config.yaml
num_hidden_layers: 16
hidden_size: 160
num_attention_heads: 2
num_key_value_heads: 2
head_dim: 64
intermediate_size: 448
vocab_size: 2614
hidden_act: "swiglu"
norm: "layernorm"
norm_place: "pre"
norm_eps: 1e-06
positions: "rope"
rope_theta: 593000.0
rope_fraction: 1.0
qk_norm: true
attn_scale: 0.186
bias: "none"
tie_word_embeddings: false
parallel_block: false
extras: ["some layers without attention", "value embeddings", "hashed n-gram embeddings"]
init: "normal"
init_std_qkv: 0.038
init_std_o: 0.0425
init_std_up: 0.038
init_std_down: 0.0
optimizer: "muon_variant"
learning_rate: 0.0117
lr_mult_o: 3.0
lr_head: 0.00821
max_grad_norm: 1.0
warmup_steps: 0
schedule: "wsd"
decay_fraction: 0.893
decay_shape: "linear"
final_lr_fraction: 0.0
batch_tokens: 32768
max_seq_len: 256
doc_mask: true
train_tokens: 171500000
max_steps: 5234
dataset: "wikipedia_en"
Each number is 500 + 25 x the weight over its row's rms, rounded and kept within 0 to 999. Layers, rows and columns count from 0. Numbers have three digits each. The size before them is the row's rms in percent of the matrix's.

# down: layer 8 MLP down (transposed), 448x160, rms 0.0729, rows 440-447, columns 0-159
# gate: layer 8 MLP gate, 448x160, rms 0.126, rows 441-447, columns 0-159
# up: layer 8 MLP up, 448x160, rms 0.13, rows 441-447, columns 0-159
down440 098:525488499487507569506516514502511531490506447510529536513528463575426489541511501494484471501481541522517490514454454497507488486515520463540524468511462486468476521529538521537524532508493460488519524513509523509485495464504499467493508500456498484495538531505454512473529503470480504465468490470473524527519533509510481455522503511521522491533463518510476520485513471504477529510479478509496503516521504459465510473516513481467483470502471473493499505518504500527517542463507495
gate441 109:500496466489489543516494512465498490526496486477481508475512512470517478517511546502485531506468532465453450475519506507489538456516523474551518486521518555497488524502479514546526473513492502525489476514513524518474498494517503516482517481477506483524533519471497544528507517544509525510488517488543444501531519490480489485518493522474501505490555481465521465499476533458524487467481518475475470438549462480478481492485495495541519533530499539444481487469494469488531472488508491
up441 105:478496455539505470497524485528497510546459503456494550474514498503469524520501506492487508439514512495482495504512461523504565516478500492473453488531479529508513516491498501484484524544466541502468492477513489526505534551506531494526504494467502512495529516548513482471540512479480510535522493544501436526490533550477540465507514453496490485520537505498511490533516496539490519481461492525543497495543476502492476473492516519493469507487495484520477505458458518501473497537512482
down441 099:504497527548495507509460526541517531517488486517512488489506499452458488500496452507516488516495533485464477486513557532499532495495476488528562507521495538512487481534471499503498456498482467496506542518481511449521501501485489494506505539511495567504487518471462479529514485522480506462477511516562444456508474453519532495544497495498487531505446523500498468482514541491474465519484526497494510461480505476459513508498512482527519517530481542485500520457466506493515497476507517
gate442 100:511496468488522466500581471507488476521509497524543509535518495499509450531523516496495468434530492477505483502531495517524525533449475497520472482487460518497523510480463495503473507486505485525564516489462489513508483461460501501504510516509503533497471499463495480487523469462450509513481529519519508533495491500474492504492479481503448513492479494478498542524518522509461535515484486513494531495524529505489528507445532513533549537497492491524538479546512509503536484466547483
up442 095:502534531524511476463527503517470526478499490477520490480493488523501479470516502502521492549498520485507511482497492488499499500509554491498562503457482521510496508517495506464491454521529491484491483491482539530512490507501494542527450521511543488484572485484497525492512478532506529469497486534498503453459536514493493502484563502499528527477455488514519514448481500409526448496506474513512451522548500489513549481519524487527460518539484477501494494511487502499520483503493522
down442 094:488510508520496495473491528525479478473490508504483523492554493489511499503494501472521478515527551528473504492475446546551469497490505450490525496553516494471535485471512518517496471510485483486480528531487456511498463466508501508514499506480488529493554438523550481450466504487505559533474481522532488487447495500475504470511509481504528489489512502500434505484499511517489481495499505519528505556494520493516511539487544480521471521497543512453501498478482438502513493488496528
gate443 110:454460471481499511461555521522493524529505481525465526470548476446520465511511523503530501525503518481474503466496505495509521523501483497499560513521477497521503477487514500459460464520512491487526479520492542514495481491520497463515520494491494499501492507530512542447498480478482476486490444491511521523521482480542519497440478515538508523515488508552484519499468532500486472469461444511483500526502488514511486434534484500526498488493522508499497482514486532550470525454462506
up443 109:534519463478471498482562544464482500504490537509517519441476466480494463488493479522490519523496491469464537488491451498497518495470497489525475539463509548535524481503516497473524502526488528509515550505439486509500493496535526496502459518517543523451513469518477504456543473529491477526482497484534523486513535503534511527476529506534517470509453485460501469448521511485512513565517494493498498535507509482506459492545486471483489475504488500493499489502508493513477524480508496
down443 105:498497506470493479447470465527501463519465452477481497508495516479459468514457514523513551497519529480497502490529479546476504489538519476474472474495475578484511493510491520478517548509504511543517532528495502504505460526504470518514502482511457494546525465486476511545515509507479506501504487485551518499528477446487508524514459497527544503515468479436468496494482533526496546515486528485461533514474492503472506533507539476496519498508507468531513508476494473506501534497499514
gate444 096:472501523468490505494510499494466524496477548490463491467525547523473507517447513456503547557453487500554461492512544484465499511511457500498507480534500528554518548489510512512493509468526543464494484506519478457477478502478454501512497465522494518520501505497504460497477528499451522507492488455524497499470519485502513494491466524506464522504524527465463493487563516487492464498510497512500509516491524498490556466478542472505501496491460449515526502486501491523526487507477510
up444 094:517508480485479531501509506499496513500486474458538511520542457447463512496536496527522496442473449514506502506474518542537511479507495503482480546454522444484528509456507479516524515543474480485461533510529504502503504475538477505479525506482501486520549515497485501484560507517498511462503549459525520447510477476507524523511514498522522495473491480528534526486506541503507519448482504463478477515507508523523484471459515490475465464531516487474495481510517482524478473530506526
down444 100:543499538443503465524480535501508527477528481507482464527518508530478475468531493460486516494484530500467482505454498503483538512517520455483506496518499581480517451512536518539477519518491513496518520498493514491528500508507528464515553525492525513490448470485515516505503497528485478508487489500506499498536512456486481505571523487492509528498540479495481508512478487530508478494472475487478492553484505502474536523472509499494519532468480480494517415509504502473470478468524469
gate445 101:472455509485524461443507548493465458494528498519500470530515518515534459497542494507512519518535511532518472499520516506500493481554510518487515551519496472520521497480510525503541518515512531488494509511460518486487529481507519483482470530492474511451479476490497495512495515534485466502509499444469518470572552502513485462497485472458502520503517509476530479493486490526503497534472495489521485477451485468517483469488501497523518458520478546546499482553530501527458478509500522
up445 098:563496513490468487510515468503504497524494510531474573496518524500497526476535477448495469485497519516487494526512477491485516486488481489514513494480455475503467505497545499508454490540554516517506541487521469477536495480507477528482517529497522500517574472565544521465459499489479487480495516511512470528467502487521471504478478505533508521522508492520492499454498494481482533443484507492491498529498504534480472452460500444488503487548466506493520510470524509510477507525495519
down445 103:450523521522502514552502530540537479495516483522525504508466447483511502545480513501505481502483506486511489470493482538447505499485472495474492509528488543497510506518453501474508535482512478513549474448481473505524506464519473455497475511524525482532507462555450480498511513528495502513532462484541497493548530526469499522508495523537531450503542515463519506483509541489491514484520513488489492461489501501511477518427466503499465529498470489514531490488493495526486518457514506
gate446 103:488447492494506503469489500529489470532550553519507450480503495492479552511527554492495527483514517539504485507501493521545510500473500507519503525507498512535502512531455488498507572517488502460461491529538559506504489505540499522513505495464521527506517518509478503463504499472540517480516507504495490489490516496479481468492503523470462457497451464479458470483512474519525514508525526516503462529488511498450522532488520499503555514454487498470483548494481499467517481509509551
up446 104:467505479502500516496485500476504556513501496460464536494533528513522489548477480448505479493451479534487498478497492523475461488534494460521519486481508486449526489486481490530504491504502500510475540470446520490483499499491535517550469486482536510514511484441528511509501479532478452490502474500499514505577479464495543506543487506482469539505519484513528516505516517534471523488509485522523487524515503496519492488538539490457486465549507502497472505527474527487474531542505460
down446 112:534475505534518519546499510492511549519469521446508560514504536524483535512546432461499507489417507501536511489555469511478465509488542522455519497469522478491529491497504488495507500483498517506528506499533482467535515499460511522502511532493469512487500514471510531494515488495490473504517458488494495519521497498496487504473484466519495455487491515480458493506512544506510487479466437492503485501517495563530491506488524527512485473497518487468444507506499510543477499478504474
gate447 107:498493461511517518500506549481510522522530483489531514511468481504467499476496502531497484512490513502441525483470496455522502479518521490526505482492471570557517476416521497488474492498502516546452474521499536539469485479461499503484448491520509505543530503521515503466492483487508501519485499522523498500500454497434509521530490508525559465476524499489515545480493462499512521507505493469521494485521499545506491491493508470492484489520547493514535478468498514499555490459505494
up447 098:516532501546473529526486469522511480536549470480506508475508515457479514532476505474497471477547499525497508495515500476521516481516515528467485489549478543488496520472524471541475492475505520495507530490470503485469494575463518501467516515534499495523475541500511514474515475464489489491479537504476504483493508513462471448515507453509475497529529484535470494511550478496481500536549504475515517431504440484498519518475494528511485522503490487513522491507519527486531552504472505
down447 102:445485524486516534496499475521503516484457518480506456485518491531497537490493467473518522450499511505473499508470509482485501481485539555474492497508464534471516487438498535504517500527512565502503488541470481516514502501474488513546426514533460517542519486565511463516507479488473516510501472489537509511512525491494497513492482509485516473480507525540517517479520493523505507520521517526538462459500453505490493541494497496475485467524525497515475503491482513457467508458548486